config = dict(
    n_layer=20,
    d_model=256,
    n_head=4,
    n_kv_head=4,
    head_dim=128,
    d_mlp=704,
    vocab_size=736,
    activation='swiglu',
    norm='rmsnorm',
    norm_place='pre',
    norm_eps=1e-06,
    positions='learned+rope',
    rope_base=10000.0,
    rope_fraction=1.0,
    qk_norm=True,
    attn_scale=0.0884,
    bias='none',
    tie_embeddings=False,
    parallel_block=False,
    init='normal',
    init_std_qkv=0.0398,
    init_std_o=0.0282,
    init_std_up=0.0398,
    init_std_down=0.0,
    optimizer='soap_variant',
    lr=0.00798,
    lr_mult_up=1.27,
    beta1=0.95,
    beta2=0.98,
    lr_head=0.011,
    grad_clip=2.0,
    warmup_steps=96,
    schedule='wsd',
    decay_fraction=0.604,
    decay_shape='linear',
    final_lr_fraction=0.0,
    batch_tokens=[131072, 262144],
    seq_len=512,
    doc_mask=True,
    train_tokens=1199000000,
    steps=6267,
    dataset='wikipedia_en',
)
Each number is 128 + 24 x the weight over its row's rms, rounded and kept within 0 to 255. Layers, rows and columns count from 0. Numbers have three digits each. The size before them is the row's rms in percent of the matrix's.

# layer 14 attention query, 512x256, rms 0.408, rows 107-127, columns 64-127
092:083133118128155160108149099139132116162092114158151118135136118090119129133153119145146134076119132157059105101128132121139141169116149081112135107132132132101140137167156106119130127139148113
101:163116152096119114099118133157132121078131099126096131150131122133092127101151121169182165130150098163090140135109129116149130133136104161103084150140159141100118146154163104129099166143169119
105:132105126145115145152135114153091161025144116147118107139106133165153149092106111129168115104128088139115132124133168129112117131146139124147155132122116149126120159118150112131118136116137154
105:156126148083137112121140167119089138100157132094102108163135120141124089143130073116129073148120113168092143138133126145137124112128155109150087132106135132155116133107124075132100139119133090
101:127120131139166138133150113113114100128125158134131111126161110106111147152118137133133133114119180110145142141155109126122137104154076116131142114142148114158126144122153097138137128131126122
106:181141138170133142141137115113098129167091135116068137107156115133107144142133106122124168174116135103127120169120110142092157112136120117140144095101132128118081127151159142138139149151101117
101:132129086110087171136156063177158168134105123134163164153134125154127134141103154125150161172123099087111124117154118171134122114098122140100102123138150131166120141132118150120132160103126120
103:160122126111137099126149074163087095114130113141172138099169112153103120113143136131102144170145120114112104103162104133147128153159141135141140134099156099119168116148117084127136168078137149
106:118112142131200107126100120112160110183123106132115126144129137127096128141133127141145133144110198106091105103145179134082154152151128109119128164128154129090160140096083143135106119143153135
109:133104136116110119141176119129125120101133107105152127143107120161113120135124080074118121162091130127111132116147120121145155132130116136117107149121144153137132146156120151107158119129130135
099:122158133152126118138132170152160104123173111135107142150130154106119117162171141117119123108108129118142091093108152132102118175106154175120175096181116123081110130110150167154150108140137108
100:169119147095146130108094094139150146142154107143131107138142108141128139116133164130101122092134144134153134125120136096085204129146110101135116148091094119149086103137098147159118085126126150
102:142110156131124089101173152140144155152094124085123136174150080083140126115116171117125100128154132103116128061154144106115146112124134104105121128146147122127122147146146098156196126136161191
098:121146127112140116118102134113136141099116101122166135105156113107088120136095135128119145143122170140128078146102145176179132102153162143159119117123049101166119156088126146109117146128121147
103:109122129075148168147132174166142118129136129122106144101106145158117119140103151072131113174117166147142129127132156117110123135154088131131114147107179152139117149145140113117121153121134101
107:135128101156081152172128110100090113146149122146120180142138134137120107102129126096162147118143213133131148146102134104134141131117109138101138174125108130105160162086103087090101122094131164
114:141134110128145119182097119131133141126137093124145168117130104124128106101144139114109092142131113131179110145133115089141106148150137142148135128138132137127159132100119130150148113095114127
111:096098103123173121127106099151163136133203107111136158135144108117147110108125100107119138137092132152155131154133180172141145127143125119105100127135113126109141108102099172127138145132114083
110:106111124131108068130141114078117164106115132155101117171087051097115151123099121096128153134139061121170122090128147186125147134124099114093160110165130100082144161155149127139113105096129155
112:175134151174087120135058134166129107110141152139109132133130113142112124104146123119127131140093144109124119147126146140103093130127122105070098143064117159129154130179168103126175127156102168
106:150171086175117120114110137159145097116100117112128137134182131097145140145105124141138091128121174125118124126125104149140128101120136143084035141118088093120097137152152157143174157141114106
# layer 14 attention key, 512x256, rms 0.377, rows 107-127, columns 64-127
089:155111135143118129178117113104132162159114110131150108124089098146146130130147114104089111107074172125126093127127109139096142085131141144142130166148064126142151119153101090133133136091097103
100:105109168110131130122099084129154109153094159166122138105133114132156096089130120115141153119127112103119123152113157131121124108135145117138139111061124092102111108104138066094165137106148138
100:125125130122128114101110119156137126123191117126116136131120078103088115150082129153157119132138154069123139125107106084120129096127106127164148187104138178133139124118125108129117127097152097
097:131131136085138125120122147142183111121155121143104119151154133138128148140092143169116128116137133086175119122126162099106180134091082106145138144127155139167106124149147128141154152126102101
094:140120121154099081104118122138130157114134159148129147116072084121131128145112125166153099126123104110165145148117145145109114117168103101084086149118105081139122112144096110115151164139172128
100:147126083118074146122138183165141144108089164159142125117139083143139091111147140139097136125142081130128158149161162139123084165132086134094124114152087190180113114098113133130121117159158124
093:160115105118143112195147137127087128120143117120158102136151091121127167142150105130118156092066130158122157105126141093164120154152124133113117144197143178126086108143129101127127141131122125
094:171130106148087111126150132093149105157110135136135110108126113169098151121120126104115117123088161140136129114085154140116101096118147115092147144141103150175144153110143124118175156116093112
099:125119165145119162128122086113090141121105121120096096149136105154158137125082103133168086140113080127119128089157122121097113112120117115117099143141139130129101130182142127115097129148143104
089:124130110112148114151165120066144134149158134080116110148132129156104124186090171121099105135126099144170123171092116127154139112106109164117104134117149090142127114122118096102163147102134128
091:075128136099143167144116134176102133142139146124122114151102125118137119142131074108180133188126107071144144138134121135150133161109123116136111158115137145132139144097139126090123130114181183
088:116122141136152124119180102099121102118100097127122133125134109124146163142150114162132157114140116140117140147166146094120143082140146127133087102150112102136137099121134162126153099133016148
090:112116078105148138184138157095159120157147073086095093122076134167138144152124132106139126166130133104146166146158119126155101142124114180140069134131135133123155143110153139145122110122134070
094:139090156108135137135110158198138173097127117110102073150126160111096101155126141132109124095143134148128162091126118126109096141147137135107162133121151129093082079120104190116117142121097088
091:125128106111143120127140116134170162118161118138114147144097120110104159133101126147109160132133099113140137127175054129118162118174089112142135139156101147118111113115145108138135158142093151
098:136142148125133130124103111142143172111185112158099100165112130149094115134069086139134176103151083136153138139149154095121133088112044112090098153096127153134128110120111119094078140156140147
096:116149135164127095120111143107135151144117131132131149116118150120080149128145129121137146121130139095126124108104130109131128173125128124154172120103113112148179110178146174078133125156136135
104:142116137119101112134130108145109139119136076087125142135130116133133128164131092186121078147115129167132125108143089141095136132121143090154077166144171089136144105140134106132148123137032137
099:137140096112153161153147087131102130091136083153121163158131102132119086142067114137094169122143155125107109182101098112155105115117133126122177156097142110109092149102142130129136121086143136
099:140156124135135122118069112129152075076114099123125119173117137157129117126050115120159057161136114145117118128101116113128135080154148117141092120125102101134123116142112138150109126125103129
094:081100151120139153126081155155108133152088134143143061125144082114096136083134133131135154146079126137169087135096108088161091099121156156139090114078165110178168122139129138138133147127148126
# layer 14 attention value, 512x256, rms 0.401, rows 0-85, columns 64-127
102:100174142119125157164132156169162139116152124117131157126146153087135132137131128146088117136146132114154151186091173156116127110147080093125095127065137153156156054115116116127104151152149111
107:147158110104112167164173133107126188145139172149091164151147101192148082149126147124108105149068140150116121120130076132122159146117122139118107126141102139127155147175129127125159122178114136
095:146148106160090147181125152098126131134093116138082159109148134125112154117118120114140101151079134126159142078135093125127106137153113155136147166093100189138149118136142114111141130161103154
099:098134172164119118158139144144145119123156142140141081109132137111098081085143175119155122126128140144155126138145145117098122105130116151133139103163135087131154182113125129140141141155140151
091:115118103125174125112174133122120124170101148100115101149129157124146121143124089126119130145147179114119135099030098127117136128131098079140113136148091092085149137102108118134125131113121148
102:154111166128124159107096139135148156133130154100109139094118119119125124174118116100122123085107116128133168093112123103170080117148150153123119153132097141107109126169120096142113114116133105
101:111138096065146110148101084150116134127158176120098105151112149077148111095135113126133143110085124105137111126142148102095149060144109089112140129115126140146132128130148112130167153135102105
096:131141153119115140129145146145157111137085152100131119154112186147079102156161181136140149106157111115166168157152122124078138156086160154101157126146148089137167132106127114114104112173130116
099:121121116120131174157100111146105190112150167155154124111136119101140113119115154141139092086121104158127130111151161120100086111149151138137154109132128124111130122156105117101157164152054126
087:153117115143097113138109128170121125131128127138137149140119121131126162152150168107141092130132139120144142136119125137117118134094160106125117089113159102107133102125097111122164132139121110
093:098121138153143157137121122116087124133103139098126143098136148172183131109168117170108102151114132121124115082133109128129082106139129136117166100148143137140124156123106132122103086141126153
092:142142136103119113129101132125180149136115148143134112140120094078125112151079154105124149111149134138117135165111117108099101075127156142121110144117170149135111123114077148109152134109180068
095:138095118156089152127133124071103081106147133091095118099140150153110145055097140170132141142116152162121089181131108102132089115148092127146118147129096072136104133160116092164109141097119127
110:122153104157118140154165155110152141110115128146140108110133122149173109140132119148113094111138118053142097143132149117112132117151123140158163198139129081175135107115113151127100140153108169
101:143085114118160157109117133118130137161115118120128136138101092080117137125115141131113126151145124139116176125106132121114145098125111133152138158104137106147160119110114100125138129109137138
097:133147113106143120140132148152130154106132179104088144146169147140138108120150102168147135115116103150149152086120130101105121122132111118104131140167143075074160142090106104128131139205171136
102:089109111106132117131128094193142078128122119144123079156106139090134112111132105154118133140135190170150104138121128148139124157139162126138169118086131128168087150106168130089149132119133149
093:158124109150148087116145105138113124147146144109135134132133132128103114143138132145149169113113112066107111164157137118125102108176129149164128123131159107138116151193132061110171118136130114
097:140150131140094114145148160139090107101104161083096104113137125122095100143142136195139105080111122138163137163135123143127137098127125112117155147138147101163109120092079151124130107113141099
091:136155113160162146116119149109127150128125122144117118114079128137147110118169108153126146089118142101141168124106122142133118100148109131130156129148144124187108157108130149089134099144118135
087:121127127131162110133118091106137132150133160149158137160087102105109141183156122128143116134144167165120142130134178156155147130132101090139120128138136114095116140147101135127113137124128095
104:122154130138146109119126132127118158097133155102138092166096121164152170134104105153125119107174119103138134113101127200072110129119128207068080134132082117135167100129088125107126150137134110
094:131121160101125162136133110164132134142093137130085051106130103134148155134127140121107110134109090052151172162137104111152158132115093135151111098085143119125177145121110164160135109156111135
098:122194108121115144102121095096139155102104136145113129120128131136146097147090150101086116080097092167095080114131073148143162140106104145140152105136134104149120142135186129084122136129139076
093:161150126074172105093119102100148144112149141159143128135131132104154110137128108143110090118160075150149129108113112153135146112138120113114147150134138113128178141143172119147137149099121147
099:159110110133099142056096171123083138120141123119153096127101149151116182129137113173138135140140128091109128150130147146134084088132068148111058132113159107122160156128160109118086059126148144
096:157146136128121136160109168141148150092133163141145139153131164126154117114139153105123163141137149117129076131150132165118145140173145122149143121163113111087202121129117083157131097132125111
104:115104156130161097124154125118152132156136121109177106148150156130134137142149135135138127119111161156143155078152184141149140090117099115096135157124101136149098095148107128119117073158110096
099:112116119115152134124153060118135173101150148124137152155131125154118139127116132124108131079064179110154114164108102093122155140139105099164107142124093121130156166117133116118176165103139145
091:131132091122115190126133110148131110113110178149124111128152128154133083142162125127155122156151158156129077157093095141121128079118144149116150137122131137115151126104150132133147100143147096
093:134133106149159163093151102114120138157167125149109162148101131139139077146126125143173126149119139152118159044139143153135114134131156126157164141120157133147146130135143124132165100148084138
097:181166118095099094123144141146121124145203139136119097165085139103157113112148082098134139153134119153123130103129153124095108108096105152135128113123121136093110101106143163133154086107147142
096:162134118166106124143126123086139111131107107106146151089179135121125111134143126173155112073116124139122128102175147125149135188080118121132110105108157126089099131102144156128124131134123130
097:105136126142136103150080084146176081135168125151124144161137074140140147085136166129124215134134131134110140133149124181094124086100157120171074116147156162085088158126076125161125109103105109
091:132133151186107183104124110106124116112100149095154094164119152146143131138126138117172144150153147124135103165139153094143143143115135122114096144085135153096088103135130117126128108140133125
098:151117155106130098128144168133165114140118131135137153084132138094152107172111154124180142107099107105104134130128108178132103180151131126079100134141114141111130083164146129143145091157082087
092:125088141094150150118130105129129101134163134128117139143159157084127157102117147180097125108134095140115137131107163126140145156176101161129125162113103158119116181161138152125131125118118113
093:160159119142176110115092122124150113120162118149108157149154103133109111128139135099137106063151147117141144130130121127142153083167110171103147087149100127164104142083129130162174113113159150
094:107154124131129130163105150114106129129137120137103123097092156081082144095160109109098139150107065099145125153126148133161080124148171154148142161128135124151158100122153139110138112189140124
094:156146119111131127136173164111185134088136135095156105079152126147109148172124141154141149118162150140103123145111167186142115113170155097145118114097128096107103194074123126135101111156133100
099:091122125101115138144143137139139098154151073104121064124139126113097136156115092122111146153120053150118141150174141069152119163103138090088121143157163103142101136129112107112162109084156135
101:111103146118132148141104134135121120105157141147066102108113121130114123139137155129131123121109132074107150141138165126151158139115115118136141129117149110082095149147136163151113118086097136
094:187145128137142123133114116155127158092134145123109191091095119140160111137106110130073098095108126088142153122111173082095090160156112123134114141103149142143108140134099083123092167098084164
091:154132140118083104122126126138135143120107133145108155145081137108142145127172137146147140163143169130136127124127102157106055122148160111144149130128101121135135112171120132165141140108125145
085:136123121138136108132092109160093129118158103165130164172093175120104110111152129150129131134208157169118129097132124147156113176153122114112116088109120152154153085151086122114131163090128123
094:109117088120132078104112129153123122124125105115120137135141131115137128145142140145136147155112091177163158134138110137130148110089118117116094129153145067101168132130131150127146143128115147
090:128140140127132113146159113132138126126145155117122101128145165109097117122135152098126155119082111114148085121128094091131089122081116132118158127124136081123079097136122128154140136132135091
091:086120141130134129165130156159111150142102146075118116117124118148166134140125133108120119137148125133141163107166168170129107116118144152122126078071174121142141132133140121121156072113197125
098:141103113137111142093141141072151103131146114132085110124120119135121095147087121097156115106154135132111104112115175150119057128120122110125107126137122157122076117158093081123065122145136179
099:139109132121124117129136063133136165139154142108065127108160144143130157111142126081082164104115156132145125102142108106097101096101142118141119150111136115122163145095195123130136142136123115
093:114080107115133142170164091129105128157114135154167096133185121139124113157158164128079084126119176066127109139129107125125112144121148130153124120136108112120112134143127109082133104100093122
094:118145146127118143163131092090161117157112133089114127130113114172148118145113142123096148125095103169119111127136168121124132054141151135143178071136108122179100121117172113105124140102134116
091:094150104115136105164118144129131121140101156089098140113153153151135123098119143132120113131112093133095119133121125092127076143138136134100119144138132105140126130138140105125187118137116112
094:100105122110142113120139159146122134158156135111112104122138117114115151110142134084090178093096169130146133077110166119093128121138116148120146150104145148103160079119114136097131142112098116
094:109157086175119129126089127097116173101101132125110118089121160126113094125122130166126144117123076108143128139142192129158133089154127087118168090095116132123128140109111168127117159162121102
104:100158137076137125133162147107112083147104107117123088124115151119121133099147122119147150162134160098123100106124127134155130143104151145146100164110106144119164099083114132092105099052148128
102:146094095125171139104124115116104170146084123110144080147129162135146107108115168141130145160133120123102131071167147145147110146125147111142111116128085114110100090144148114146121118104100132
098:137122110109120117163140128151102115152163150161144135144127086193129130132125143135111086135136131117122134089131128155119125087177142106111121098138126086117136121081135146144131146132093081
089:109108110091080121116119133127140146072139148097111110103103157135135167172153131119149147128114136146132089149098143157136122101127086089128134107173133150116158118140126121124131139145127177
097:136141149150117134141116100138136088124100088138126137140142101146116078135107140133102136140144142103117064144132150128139117100113137074140134129133144068148128133092089148107098146118118117
099:116125148128142169112153132118123137149142156164138118128187159164158109128126151139134176151140121138176090160055120149136126141121136137143128126190160109131176093127122152122131122116179131
095:097154082104156165111125158149148117094138135093110126134140096136137138130140132165149114088100131114117121151151111141163136158128148145145133097077131118142138160064165099134105119092099128
092:134119157120101098147099099116174130108079145141132129119143146124105109143123163118125124110115105119150115135083131115138104120156105113135128128097137092107146188115114097108161121151134131
096:115187120156076086192132121109114133110096125136118139103127157097111152108112133110117080089117128122121115124106143153132106130090112135133122108132162104124124154152129109124114109165125166
100:138155129091108148092101112147156162126119159079131093138097177132137154121090106121152147072100140118109117094133070074147124140152136140093105149117130158121104115108105153134119112128132127
089:149133117102178175086119136135120157148140145153122124169158139102119118115101102118189209142149099189109132122085106153148158151141146116086139135114095122115090064124157110139153122111158142
097:104109150156146121085135155157118150119191127140123130149116121123159131136104103131107146138122120150129120115136141094109157138133148120142127145148161103150162116148131119135101181098169126
096:105097142116113144112110110106132126107099148133095119119086095169127131078084136130120110147161124176100092106107116123094127107119124105110142141123094123145110152103130113095097145123144164
097:189100074133147157111118119110130149107125104087091142110132124150199114139130124137074116130154104095102113166164080169122172128149063100135081128091106103129056116132139107126081158136085152
099:123128155108135097131159133158182117128178102113111118188080090146098130127120094139122114132128150150142163092137133143096118124158112131098143104091122122117119116120123151117122123118094111
087:105157106170118155106113111115130108136084146128121123136165146106136092110124114117135130176136126149158145103155151116134187116106114134115130117127094136098101103135123148154130105130135159
103:136119153123174122139129117121139123144125119160116107194161128169087141118110076090076148133115124123102158120166131084153153123121221118112146133144131140130101139106142123148125127042161166
096:178129195127086111147134139143164115050137142161125150126088145125180066132152113143146140132090097137110141149147132097115118100085146130077149106133125111166164148109147137109117146145136121
104:097118126130101129116151116146134117117144119144070138166124143135097177107139099128067135117171167108142105151144136121122107126137127144139167130138127119124146127105119094122081115097118132
105:136158153170144088069148130153111081142096126129093134123141132143117154143119130144154134125153084131090162119135157118191143135152120119132120128123150185138146137114112142102121111102134135
086:152114139122191157148090131175086110178150096113129146119151112142099137101143120107114126154172151100127141137077119107147102136158146100150087105134154117138164134163116147107121183125171156
094:143124079153173129127153100177142099137162103126089175118115133079119087128147084146148126143124148127193170141134104136133144130131152115142131150121145134124158122171129122142122082090163124
097:129116146080142128060125136122080060123100106132147130138121131124095108116133127099173141160104115105134148101134138134134120152114118092117120073077117102107130135162151112164076123120152116
091:165165134115145152097111114116135148093117130104128117179125112114127145135110121131149107121197069065126133102145142136114148102114140116136158129126164110116113136096108117178153146165127091
089:106122143116112121102164185095165131100082128130147083149106174157094111158110147172146139115144117129124088098096107140116109116131185157116143102158134126134210140082126149115100118135185122
087:139160140153141131076138142145159133137172097165158150155155102091147179150083126174121148137120183158088124128133147119127146130083125122117085140144171137131145122124098152155131122116115125
101:122107153117152132156076084132144090120111150166147145146113204108108107137109112137101097124130101096135085163145145113140126150173123148154126119156124141093135140148138159144143170099136139
101:080119131127142136086165115152106115136127128133155127113086130129129172114107158124114143115113167137107114120116140133114157141201157123122119144127092145072140122099118099113115095115146096
100:141136111120143101125125123111138155107118116132144128109096165133100153129161140134139165099153095180119136143123119140130093151148129173074154157102092154162126139109114086080149124154139118
103:124083174128140134133133138145131122151122120154141121159137124117085128136130054132095082139166084115117163148107126076152135102168156143156150106101169136126092180145118117136148118110087130
097:215138165136104090112090144119139122127183149129124134127169137118141131146113139139149102120131099133171132108138130107107103102132146173120147149118162087121122112115141115120128116124154136
# layer 14 attention output (transposed), 512x256, rms 0.388, rows 0-85, columns 64-127
103:175147142106114097167152134162127158115159164131170116133147124104132132175149156172111129131160115125137110129137118142121096071089121131113098197149118125108194090150117130085149156169152129
104:140146121145147178131115147094134143129186113129113144137175128116096127113104161142118178145179156143116137149120110166076123136119064118159150119124124107124164123147141156126165116169073153
097:087146159130106104144085120118094094144132086135145202163097144119086111109154152148165137154133116141130124119162104121113103132110129119159106108147145093140101125143136120154146117118169135
099:141167140145106113124118122141172119089102122131143145118135099127074158113176121144132144134111116184148121156111128129139121145136099124154145136157109140087172103063146109083112122096163137
093:096135111132119113139174117148096113138158126120130121147121130143127107108114167128138101109153079117135101158118098125119127137174110144145118138037131173092153128135098096128135097127102146
102:142121132098125121097135092148133167135181129113104133138115145139180125171143109133089096118120122136083133136138101125162162141141153129162135146131113116135154104143117103170155130156139136
099:101164117110118106121092135118130137104150150119124110167146138105176130118114170158159139153134097100119120139095103097108135143120131104162149121141111154098111087100084114143192147121109138
096:116150111125131151144117132141174186087095124132124097100124114103129153074126121115140121107117157127136143101178150114156175136127142162090122119099137101129202105057135126132149140122174113
101:098159171122110125124134156132149132112120139127137134097118159109043127065108117122137146138124113140131131142083135130105129162150113140146154099128135135147103121111114141127136108105139153
090:124109110123065157135125136115112142104115175133097110136115145119082141113133098103089114145111140153130147118087143079166126140098134143107127127116118150119154084154106138145138137147162107
093:104127117091145094103134154098113090162163113075131144117147154142147132114125125142148142159115136196088129133148110144123137135128062091122111133119135113117112124134149091161148145094165108
091:132112133080136151119127129185150137162119145118118094176090124149129160140139116150108133075156139126151160152128159159154123126059121097152110144099100173115133133104099145112102082096136142
096:117121108129080115097090091142094117095158136172064138145098097106147146100165120123132161158119108166106133130168143083129077175163147128135129159131114103135140164134122134123124099152176149
110:113131141126150113143113171110122116122138144152121158133102165131143104150105111143073140108110137161192144125107113121083107098171122139110103133082123145130148122082090101119137139113135137
097:166135154149115124088137055139135122094151132162144106170152172140102166097139114136151144148145204142099115125135171111130131143138133122139138097090125135141199126110122137082180136143122135
096:122157143136143122165170126152160110163149114140147143144072123139167127133120158136124113134124109087154129175149114131082133136158102115093113091099121131101112063094110134160107091180112113
097:119092192110125166109136114162084110138125148143110150132175185138160139091113102135127122164121139126102140123103193092151106116181099141143171132087135140080102123112082121113123138173129087
093:137137144140158176117133161099114173115137154107143102107113117153158119141129130131120183145136082130126100159186127070160131120160128108134119077116084195156110191133144138159083121158116149
098:117095148117114130180142163173134151119141114116115135109152085149109156120139118121137135148132095084129109133094142086128130126133142175128137167122132115126137097084103125128128148151195109
093:141115166112120157111211089129120128103092142084122126146111112179115143120150101124123115119107160175151109092111125151114155084126143143124113128131157125086133126108107115145130134128060133
093:130141131109163127179154108117109163090134138101134095124153128107152085157109121140083093160137151125138130117140139142156129107120090158109118116131128117132144120122160115116148080154129124
099:119139140106154134128089102139128171176146138075088114149082128126149100120119095131121137115133095114085095134118156100132130114134142154070136151129152158102152108091062116097154094164109146
095:130158102135146124123153179094110114161138160155168109144127135138131160125104105154124115151134161115144116105095106133138105128135125080131088140091129090113148145119120116103148136125140119
099:175140131124118111075120120100133118140135110166128119115128163140113124162132145145126125097149113163146145129097143165125125142112107120128145154154159163142119110132147160112101115127145122
095:152087120164085121159166092130152106111117116121118143093142130092166120121082129148133108089107118138140140086084128120166147082140152105086089129137142102109125157132093108151127163070098170
098:079096112115127135115078143106112090125126103126154139125123153077150176109116114121144143115141132139124149098176137126068110100128112129091095138099141113114179101150110132102146114114109111
097:140111130084130085168127141135142102102140119112147161129120159099124132127130130143119107115156157169147106167103124100137114105109106129094114119137083126140123121103102089125112116128163146
108:136190100143133103140079153130151100151122079107135101096138147111121111165133105135157141150112123120129183132104124126105120145125083158097142148127175099077111161096105097111104135134142144
095:121113172119163086144125114130140142154154153124099172109116140145159159098148135137100132151182146121175139148121161096104156103128163160148149112143152163124123152063072134122162199106122104
095:076134173149168148171120156189136122148114131156111120139106148133143167131139135142140170116111178112101124120140108131132125126122134147118110103123144116131157108119151171107141159098152161
092:138116129128123118148164131129133153164123141122142106063161159182100105148129137132123156132138165170134115130123090131183166164150155134111122132047161092117182183162086129142149122118146131
097:148130132170089135111138135113162103136105159171153118128106101144167142098180112087135115156155093060111121088122146123147114099154132134146063132097109178087137102138128119137129116118162118
096:172124132129108133111148152145112121099154121167104108130146140154113132148123125098155087107111056123154122147128119135097136155100119168129136114128160145168110126183162139113116150103146127
100:095125133165116104149125118126128151126146167137123136101125138171170127108113141136129149150116160093099120126104167118133056113093158136120119147122151126157120150120126138162127157146118124
097:163139098102127103097127113140141133108139112125126115169095110068127091123178111116121163140154168124187102165119145168124137108125099108128143112117119115091123135064171144086162158126124141
099:132117119089177103147116139067130134122093104120139170138101096144132127133115102093112089116093078119093135107151130151126132170074153101128082138105148126091153125155147141112127127120125128
090:102110130083181122123139142131119136102117142093137135117143107094166168108170129147125175123139177108134135105147196119108123156159135121102119114133107120128068144166144084121147108117106117
091:151180138129161106135187122175152167129146101123093161129177102129144159124137122091165123126140131126156148125124143124138092153123093141085132161126144130112125139131157150192110122099143109
097:155109135138117158142161121153093121107093100098124170112133132134151103112131116159115108117138169133161109132132100125152154124107110184128144132188120143120155136150146105113131123150155138
095:122098165115158131139107113109119112093097113119166104091162140139116127120188104094123084149159133130146104110093106142123139145044151166143116149151160139134116140112093086156114119194099130
099:095100133181113123110135095159154190102130082151108112120158180141103138109119150105132065098133134072160137089127145100127129110170159125159126107129139119083122157149136135112108127129079101
099:126105130150098154140135146122132142120097122131138066102112153126165169102108082125080109170115153088153103125102107076164112139130078126142159116172137116122090137162127137104122140107153085
093:117103163162100162133116142130127142122180135084122133174149123089159086142103173113124143157102093159158142136140112130182124137118110135121149136135148113124123167148114138151130145092093128
095:123095148117141160118130141083107108082134096119133136093125124114096115091119113163174132137141153111117113125139123131150146091126092117099089112096142145103155173101120127112110113126123121
088:162115167151111147131121141122102109125124104081160158126149139143142112142148146146154158145158154088158121166131100120097109139117084166096169136132123151131094133133104165147118157155108120
096:096109105134142125130105141157133114095130161061161079082122139106083135098181169102137138173107164081134143124124138082161141077116121156117194120095168107158214124113148113114107110086078118
092:143146113106105109122153099110112144092116157115108139125140131159127101142174112153150174122173147105122149153126145128153151161136164160165143134120135160096103108092120170104121177131134121
093:097111131109157124118124148156147104133093102069141136154141167114055149129126145092110111123136099085101129130125150150118129125138136112073105123168198113151185130128131137102138104145128091
101:119136129115126106084131142102146139112120123102133109093120102117125117140111084131139160129154101164074139163116141128135103177135173157071116115061139158112107133135135154116113073093105125
100:118134199167121134136161159121111148083127134195130125106168139126125143135126081129113157175102096112125102128122163123104171110166160139179148121133110103146161173122119119151165113113175119
096:114153114150147146156098134161148134115125172158120137127092110108166132139158105126113074125107139179137093135115121113120143123135122133131161093124080133130101130132118112127174154143134091
091:106121110139161100141137162119071150099140134110104128142183116105115115118086115167131113144161168098122149091138108127187124119102180126117164149092120123125097139139103137113128100114156118
091:123128107144120132149142131110138199177112135139119145124089134126147105127143132129112110082143084110146126127132083106129129143131144168128099138132125108110083133085113116083137097150151161
093:110132130146162142180081087127186109136098132147065133137119155136113125124139148165094136081085117167104135174100156129167128093181119120175133161136120160115160137120115114129133094131145138
095:100102122137096110140130183090098113117114113137125099063121165119092144152118161118155158088147169110122159142143131134144154149120145116151126127128136141154179185122117131143153128110170145
106:073115092089146138115143122102119111128126138123124120131149130164109117072185118126172089095122155130118105161147123140142091128142159174144106119106104140119151136164143090113100123134148111
103:124151092156111093128092138124183146122087112121149135111106142131133110188119122114170138103126117144112130142126129139097105157155116095149137135098089087113115131125104078123103144117089101
098:099136107120115113135115124080128108150123100158097156132105159097134126136132158127132160141116100121148163126079161144119099075123158165102125163088137110120139122097097134134137094131136161
090:127141134122095136127115146149084110090125146154144102136122164073123105122124082120132171146146087111105048117136139133148154117103104072139101132092148137135119146134127141130116149134155127
097:099138102119102146165131127100152134129105120126100106115119116116117129155122149142116089135087154113148117158141108149136110121159166161094131133125122132177124132121103103121130172111084097
101:133132127126103200109096050137121064086146159148121098159155101163182148133112187165133108132158147160125115122125136125115138127100135102129124145161143145124203119116107094099147138138104127
096:110130129094166156137113129112111156124121123146174102137173149134132148111125094094086090155088149131080136142103099163090145156119184102122141091135173118115148183174100166176098120151126127
092:120102140112136177151127122114105116073119131160163099083142121083110176154151100119083123152123109114150123153093118127121120151117103149160089101159118130130153147114133168152123128153110161
100:108111110141099151082127091134122137090109133127168152105132163128133106182109115158143091139133144129138142141107138159146096111189139144079143163142125172131146132141152119129103135105183125
098:177146109118099108138161129102122098095105113148147132124090113129148136122062127135143118132126133154107144128151159146109164121130120152134153145140164174127114126170090146160120154141120138
090:224115121144117135125128115151103114130144106162163112103144094134086110117124153134155140154158136145093125108120163155128159164119119072162109088113120140114114149113172154123150143135121112
097:160128131137115140095110145138132109150135130081121150147100144164165103139162151131095125164156136125148138123129103073172144105143140125123146141116111146149197115113134088127128061123100128
102:118092150136117104109107101135112124143115132089124134141105113120115151136088154165135110125148143116122144118159146153134150172151097091106113118117110126128105122135102161103119179174127092
096:113133105136131091104104117119110142115175126105120142166131141070136089099126124080097118147101115099168120116142140131118109123099123116134147131105126146141116161166138156143162171084103175
099:121157122142140133179160145131106123138164121114106132140143110151117166103114142134120116096098079078142170127144147175130082125154145118079142144125126118103110145101113174095110147154138099
093:110130100124146100167109152165147166172163104087162153149146163125138116131108106139103114183144168128115143147123131122170092139107131125139117111128130122142083104117116153185159138103141113
100:133151092114106148126129139120141170176076127144078129126108129148122136132114095150134103122145119121160148074121170112131127146163122098150179056125143164129106119137146141130141129117162131
093:104138142105139158112136103124145146137132134135084106096145133152103113165104127121134097142122133126127120110104165123147151143126113150109118106127089135132182123120128142112117146127165154
106:150166136112058113141159114119117115144128117151100077135150170161091097094157121159134155156119165114156142131122121128157172129106148139142152173105111129129181146127128102140063114103127132
106:154071087113145153122147140163118097115128081128111125134180109164136127137133134124123144118141105127108154103164072119172154152113136092115108096116189142141168155183148167141108154132137115
093:127135109123119148153159122127125083138129123092127189115128161188150110106134150143116147125131134123171108139146171087177136147118127123127147141179150112165175169091119138129131122112101120
091:106124092158114152132116117164151107161111126104126175147134099176128107151161146148120176117122116130111132128130138120161103101134145106146089124130136084126154120125113112126149151120066121
096:122107089107127111119098135079128164103155132104161168120134134143148154142145106087084139112130149108089092154120159126174107149109113106139129082125166120148106159133146135124116118132164147
094:121130105087139121132165105156143132103111093092154131135144103155138105083118171118111146073134159091113142139091130152131164112129127131150114101152125150140112157127099116139105141135139140
092:142150126140152157093157158131115132141103109095138129128174135152147110133125105125110145078109133168076105155130114125150143155101110153087131126130138139142180146091167134144099131148164186
091:159125096115169155110135145103175129089137184107128117096114150132114094116143120117131180106123182122125136094138162117161130073091096103125086122105127128138133152134118149170118102155105140
098:143131136152142120117134126110120198157157133122119098144097178122143156115157124127155164140115129145168116152123114090144127154100139142149130074141122161142131123109129146108141100163145128
099:122165129106148121128129119147118144113124080112105090120133121092135090127123125121120112114147119144081127103134169172122072136101146153140157139130124126152138119106130175122145095151148107
100:162133122111166143070091085183164108139157093149146088161117107132101181068117110113148159147169109139133103140097145154103149151153156181125115133115129121136087147090132105147104079122131135
104:144151113135178191148153101151147106109139129128122118110132131134137165111128133091083071153125131126132143134155102118135119149156115115130080125106126112136066166139128103108150135131140108
096:143108170101149123167120098153119121146161098100091166110149108120134099152134121127115158144155093136148151107149146111174165105124134145094118123146116148128154144138116112109111081139167166